Each number is 50 + 12 x the weight over its row's rms, rounded and kept within 0 to 99. Layers, rows and columns count from 0. The size before them is the row's rms in percent of the matrix's.

# layer 7 MLP gate, 320x128, rms 0.269, rows 180-188, columns 0-127
104:46 47 43 45 53 44 34 79 62 67 72 47 55 61 60 44 34 61 41 59 40 44 53 54 48 46 31 52 47 46 32 55 71 61 34 60 37 58 32 40 57 58 39 65 54 61 63 61 52 58 50 39 24 50 58 59 32 39 46 55 58 52 54 36 45 66 65 51 31 42 43 45 46 69 57 35 69 50 55 40 52 41 32 65 56 41 49 49 44 52 77 66 49 55 80 55 45 12 45 51 41 57 52 62 23 54 29 39 37 43 38 73 50 43 54 46 52 46 43 68 52 43 61 47 23 46 50 36
099:46 66 37 20 47 60 52 66 25 44 40 51 63 50 50 64 42 49 55 65 53 49 41 46 64 32 50 58 65 55 62 73 52 61 36 51 49 64 55 37 44 36 52 48 48 34 36 60 72 82 30 78 28 53 37 57 47 44 58 50 51 45 29 58 57 38 44 23 37 40 57 21 59 47 44 52 70 67 48 40 49 32 41 46 30 43 55 54 44 48 47 35 57 38 58 38 62 54 55 63 35 68 58 55 37 50 53 26 56 47 63 46 51 27 41 47 49 51 64 53 60 62 32 48 54 53 46 49
107:33 46 39 37 28 34 50 40 41 46 47 28 64 42 49 60 59 50 42 56 64 40 22 62 55 64 49 48 51 75 60 44 45 47 49 47 43 10 52 63 55 46 56 27 55 45 35 40 54 58 48 39 44 61 39 36 48 57 60 42 58 45 45 55 57 63 34 44 31 56 35 61 69 55 84 67 35 57 49 55 46 37 62 34 57 44 31 64 51 45 62 62 36 65 26 50 29 45 52 41 31 46 45 55 30 54 28 55 53 59 62 62 40 39 39 58 53 49 43 48 51 51 35 26 51 56 40 63
094:60 46 55 51 70 50 55 49 48 66 54 45 41 47 45 37 36 47 60 67 23 43 45 55 50 51 73 36 57 56 36 36 54 57 54 63 45 54 71 51 47 74 69 58 72 55 33 51 51 57 45 54 56 56 47 59 58 29 47 64 56 37 62 42 64 58 40 55 79 61 45 50 50 33 80 69 25 31 41 59 59 46 75 47 34 63 41 77 59 28 44 64 44 54 68 51 48 62 36 45 66 45 56 49 36 46 37 40 50 38 62 42 50 38 29 65 46 38 59 45 49 42 46 50 62 32 60 30
091:46 44 46 79 43 63 62 42 57 53 43 61 67 60 53 49 67 40 55 32 56 50 36 48 57 38 61 54 69 57 76 39 40 32 56 54 43 68 37 50 63 59 57 63 39 26 39 48 55 51 40 66 69 49 58 51 72 53 56 51 47 60 44 59 48 56 29 49 43 37 55 65 56 44 38 59 68 64 52 42 59 48 72 59 59 34 58 37 53 48 59 23 56 36 58 37 55 46 54 56 47 54 42 66 48 43 55 37 75 64 37 50 56 30 19 40 44 60 56 41 13 27 50 48 46 55 65 58
091:56 57 48 60 45 47 46 64 50 35 51 61 40 55 45 52 61 31 55 54 37 75 34 34 61 53 73 53 39 54 68 65 49 51 53 60 41 56 62 62 56 68 31 61 31 45 47 52 47 45 41 55 42 48 49 47 43 36 43 41 64 63 48 52 45 46 45 36 59 60 39 59 76 58 62 25 55 88 46 44 37 49 52 59 52 45 47 40 33 15 18 58 49 38 61 46 62 44 37 54 53 46 40 63 30 73 66 68 23 47 47 46 60 62 56 53 46 34 71 50 41 66 49 65 49 55 60 41
102:43 43 30 58 41 49 63 52 49 52 40 48 57 81 44 65 53 34 50 50 57 38 29 52 62 37 69 58 67 64 59 52 59 62 29 66 52 47 40 49 57 47 56 59 39 34 59 45 51 33 38 46 45 36 37 42 60 45 50 42 43 27 82 63 51 62 55 47 76 29 65 45 32 57 68 65 68 66 60 50 49 52 52 53 36 42 55 47 23 31 58 60 52 55 45 51 43 58 51 31 42 55 56 73 55 26 39 77 43 39 29 56 55 57 42 51 43 43 54 51 67 54 38 44 34 38 40 67
101:39 65 55 48 59 51 50 46 24 65 52 73 38 74 57 27 57 56 28 59 63 36 80 42 47 50 06 44 72 50 44 65 54 56 44 56 56 43 46 55 64 34 51 42 51 62 51 64 37 40 53 40 48 43 31 68 54 32 50 48 54 48 57 59 65 53 61 44 40 19 37 59 42 47 56 63 36 43 42 52 52 50 53 52 60 62 70 46 41 40 60 70 51 46 40 66 45 65 48 51 61 41 35 60 52 41 60 52 48 55 32 31 56 35 47 47 54 61 59 50 60 51 38 56 64 17 46 44
099:56 52 62 61 50 59 57 34 55 56 57 44 45 50 53 57 54 48 74 53 58 15 51 59 64 57 41 41 33 54 33 61 43 62 46 51 49 61 56 64 51 64 52 46 58 21 39 50 50 58 52 67 39 30 44 78 41 45 60 67 42 53 65 55 56 62 25 65 36 44 53 48 60 44 54 39 46 34 53 67 48 48 68 47 53 12 47 54 54 17 49 47 42 47 42 66 45 33 29 44 51 64 37 39 37 45 61 66 25 58 43 57 56 66 56 52 53 74 54 45 65 38 43 73 49 52 42 55
# layer 7 MLP up, 320x128, rms 0.265, rows 180-188, columns 0-127
083:36 22 65 46 51 27 66 74 46 54 36 47 62 55 66 37 43 56 42 51 52 52 44 54 42 65 71 34 46 52 31 34 30 72 25 65 67 44 37 28 47 40 59 62 34 41 55 62 36 46 50 48 35 47 65 64 52 51 55 51 60 39 68 35 55 39 36 56 51 53 56 56 43 62 55 57 69 47 59 50 55 53 56 71 49 65 52 64 64 77 58 63 65 47 58 53 63 40 68 45 67 52 47 61 33 27 36 53 42 63 63 63 56 73 44 33 55 55 49 46 60 39 41 48 58 57 54 32
097:48 40 37 49 60 78 61 42 50 57 77 35 47 42 48 50 68 63 58 32 60 57 33 64 41 60 50 48 51 41 47 53 33 63 68 54 54 62 32 37 57 44 31 39 29 46 37 32 43 35 35 48 47 63 55 50 57 60 40 74 43 70 43 76 39 32 46 62 62 31 44 61 32 59 32 51 65 43 44 46 53 52 55 48 46 66 55 34 36 65 43 50 50 51 44 72 42 43 30 40 47 33 37 50 46 37 55 49 53 64 34 48 65 57 33 43 50 70 57 38 31 27 40 41 39 32 52 56
101:33 44 19 53 63 61 73 70 54 56 59 58 67 84 64 52 46 30 65 38 43 51 50 55 46 53 60 56 36 65 33 60 48 51 50 35 59 52 58 45 45 14 40 61 65 62 49 39 42 31 50 56 46 56 28 31 59 40 48 47 46 49 54 47 55 43 51 45 58 40 55 60 57 70 62 48 48 51 54 55 40 49 33 59 47 32 48 62 23 50 56 57 51 25 48 44 59 38 54 69 53 58 47 32 44 41 57 59 26 56 49 28 56 71 39 57 50 61 47 59 48 62 41 28 56 48 74 36
102:61 50 56 74 38 28 40 70 51 55 29 58 31 47 55 52 33 73 44 41 25 77 60 50 48 47 43 63 40 34 60 33 43 57 41 58 51 28 72 54 33 43 70 43 36 51 55 51 70 44 32 56 55 33 55 53 51 57 46 57 54 66 48 65 24 57 34 41 67 25 47 45 53 47 54 49 58 60 65 32 78 56 35 45 52 53 44 44 64 52 39 59 42 44 35 45 46 26 64 57 52 51 43 45 60 66 53 34 53 48 39 54 61 31 41 67 31 57 43 48 50 57 47 40 47 55 33 41
101:70 54 30 42 56 58 69 66 59 54 51 59 38 59 40 51 27 66 45 50 57 54 46 60 51 72 39 22 35 58 48 39 39 65 38 61 46 47 56 63 75 46 49 30 51 46 33 51 49 33 58 55 39 47 41 51 44 48 42 57 56 49 58 59 68 51 42 40 40 56 81 53 64 44 60 37 44 61 53 59 59 47 55 50 38 45 29 58 45 58 69 75 47 59 59 21 49 18 53 79 51 62 47 46 31 39 35 27 55 54 58 38 52 55 46 51 46 59 48 51 45 27 55 43 66 47 54 23
091:30 33 54 60 42 60 43 37 41 33 50 50 57 39 46 63 49 57 61 39 45 47 37 35 56 62 48 46 59 41 79 38 42 48 60 43 38 66 42 67 41 69 53 59 59 58 44 63 62 68 34 49 48 39 59 71 45 26 44 58 54 73 40 50 25 50 39 55 59 73 37 48 36 25 72 50 53 37 37 38 63 28 35 64 48 43 35 37 67 44 39 67 52 49 58 32 58 53 36 51 41 62 69 55 37 69 51 58 60 56 59 39 38 75 60 48 65 47 41 40 47 51 60 57 33 62 52 38
105:59 39 56 39 67 52 50 43 70 25 48 42 41 55 52 50 61 57 63 62 76 67 60 50 37 60 43 38 58 49 57 44 46 34 54 43 63 40 78 47 45 42 62 62 61 51 35 78 68 31 59 46 44 62 47 57 49 49 32 54 49 30 35 66 38 36 55 47 28 55 42 25 44 59 54 53 49 43 53 49 48 61 31 54 43 42 45 29 39 51 37 56 23 48 37 48 49 63 57 48 40 67 22 51 58 35 55 47 48 58 58 44 45 43 36 56 49 63 80 63 52 42 49 57 67 43 80 32
097:51 45 52 57 42 62 44 20 58 52 40 33 76 52 56 39 55 46 68 26 60 46 51 47 55 66 41 29 57 61 35 60 28 71 36 49 39 24 25 45 64 26 60 44 46 54 62 55 47 39 43 31 38 38 48 36 68 67 70 51 48 54 51 64 55 35 38 74 57 39 35 49 61 53 39 72 37 58 31 75 46 49 51 59 68 47 44 54 50 50 57 43 49 32 55 62 32 41 60 49 50 45 62 53 67 62 56 61 62 43 73 66 55 51 52 54 44 41 60 55 46 43 57 65 46 48 61 68
096:72 69 51 56 52 52 62 52 31 58 40 85 51 33 48 61 69 55 63 66 38 52 43 38 73 40 50 50 63 73 57 42 38 54 47 43 70 47 47 24 47 55 43 45 51 60 40 61 58 59 49 48 42 55 41 53 27 38 52 48 52 25 55 58 58 24 61 47 50 45 30 47 55 38 49 58 31 46 48 69 50 26 34 69 62 45 40 76 55 40 71 26 45 38 46 38 29 44 49 56 77 57 73 61 34 49 47 41 55 48 54 48 55 43 52 36 46 40 60 59 45 61 46 42 40 54 44 51
# layer 7 MLP down (transposed), 320x128, rms 0.321, rows 180-187, columns 0-127
092:60 32 47 57 49 58 31 59 43 54 46 57 72 32 48 72 60 52 81 60 64 50 42 70 56 88 60 51 69 41 46 49 40 78 50 54 47 71 55 55 71 53 66 61 49 62 33 59 60 60 47 55 30 39 53 62 41 47 38 45 57 47 64 44 63 49 65 59 48 52 39 59 68 62 52 65 45 44 44 66 54 47 29 46 49 64 72 54 36 44 53 57 61 62 37 57 51 46 65 49 37 51 51 66 59 46 63 59 50 50 51 29 16 50 30 32 49 59 38 60 41 56 49 48 58 43 67 52
096:55 54 50 54 54 30 40 40 57 59 61 59 42 53 53 47 69 46 48 47 52 49 45 61 40 53 55 43 37 48 55 44 42 37 34 53 30 60 56 66 35 48 50 38 49 66 54 49 65 48 62 59 57 31 41 38 63 40 56 43 42 52 51 53 63 47 49 55 72 51 42 51 45 48 46 49 55 48 72 36 34 68 38 36 62 43 56 51 64 39 38 54 62 54 22 42 52 42 52 43 37 51 57 49 52 75 34 62 47 60 40 36 17 38 42 57 79 32 67 41 31 71 58 63 30 97 27 43
106:41 46 33 46 72 41 70 53 54 66 44 64 52 46 60 54 38 51 40 53 44 54 62 46 32 38 51 50 27 51 60 57 42 54 79 31 69 31 46 66 44 44 57 64 31 70 61 54 48 56 57 36 57 57 26 35 41 64 53 38 65 34 50 57 32 48 58 48 50 49 72 56 57 55 64 49 53 57 67 50 47 44 45 42 62 58 44 65 46 39 52 44 57 33 47 60 34 45 43 56 36 59 54 43 47 86 21 57 60 64 49 53 63 40 12 47 50 61 35 47 64 50 39 42 46 56 73 56
092:67 41 50 64 44 60 42 62 59 48 62 76 56 64 49 61 49 56 64 22 56 48 55 24 55 68 35 46 55 61 59 51 36 52 52 74 49 49 51 58 46 57 37 56 68 44 48 35 64 55 43 66 46 30 41 52 21 71 63 37 36 57 37 55 43 53 56 53 46 63 71 58 31 44 52 41 62 51 52 52 55 36 52 55 52 66 60 39 49 48 53 60 60 38 44 41 67 58 47 70 60 28 42 56 57 77 49 46 42 72 25 73 28 51 33 60 43 51 37 40 39 27 38 57 63 47 60 42
101:31 59 49 53 30 20 48 55 28 32 34 48 50 62 42 52 42 59 54 58 64 58 44 59 38 25 52 51 42 42 53 59 38 46 55 50 36 56 42 38 50 59 65 30 46 58 68 75 47 46 38 65 44 41 34 51 67 40 55 49 48 42 36 53 43 72 63 39 40 51 52 78 52 56 48 44 42 55 46 42 48 48 59 42 75 39 52 50 53 53 58 31 54 52 21 84 43 40 37 49 36 38 76 62 51 62 38 38 43 57 50 61 52 46 16 41 53 48 52 34 48 44 40 56 43 30 66 50
101:38 51 60 23 67 42 43 27 25 60 49 48 69 58 67 24 40 45 37 50 66 55 41 57 46 49 28 40 36 57 60 36 59 62 67 50 41 42 50 47 50 51 38 43 67 57 52 66 58 38 56 53 40 45 60 50 36 37 54 50 68 48 41 47 32 55 50 51 48 37 72 77 43 61 71 57 44 51 62 47 42 52 44 35 30 55 42 50 36 57 63 58 47 44 77 56 50 47 23 48 46 70 40 70 49 39 51 41 52 48 61 41 22 75 37 45 47 23 57 50 42 48 41 52 54 50 30 42
101:60 51 52 47 62 30 55 45 70 52 42 28 51 46 47 57 38 51 49 65 53 59 59 67 59 52 46 35 40 36 60 34 32 51 37 51 27 72 63 47 44 53 68 51 39 45 70 59 43 62 60 57 54 44 66 67 52 42 39 40 52 45 26 49 61 72 34 48 63 61 49 63 38 53 52 60 42 56 33 54 56 58 52 50 56 53 52 59 27 63 67 52 49 25 61 42 75 53 71 38 49 50 51 64 43 43 15 48 65 47 43 45 56 42 51 49 50 43 77 37 37 48 64 68 72 53 23 34
097:38 43 65 33 52 35 10 34 39 49 42 54 59 63 46 43 45 47 29 36 57 46 65 33 57 44 46 57 80 50 63 46 37 61 52 61 62 36 72 39 24 48 46 31 41 66 28 37 36 71 50 71 49 48 30 69 39 43 57 49 53 46 31 45 63 33 58 38 57 41 49 50 63 45 48 50 32 54 58 57 51 40 56 46 57 46 79 55 52 62 51 63 39 65 49 63 46 62 73 58 48 68 39 31 60 47 48 53 50 66 35 60 24 52 54 50 50 51 47 48 52 68 55 47 49 49 54 47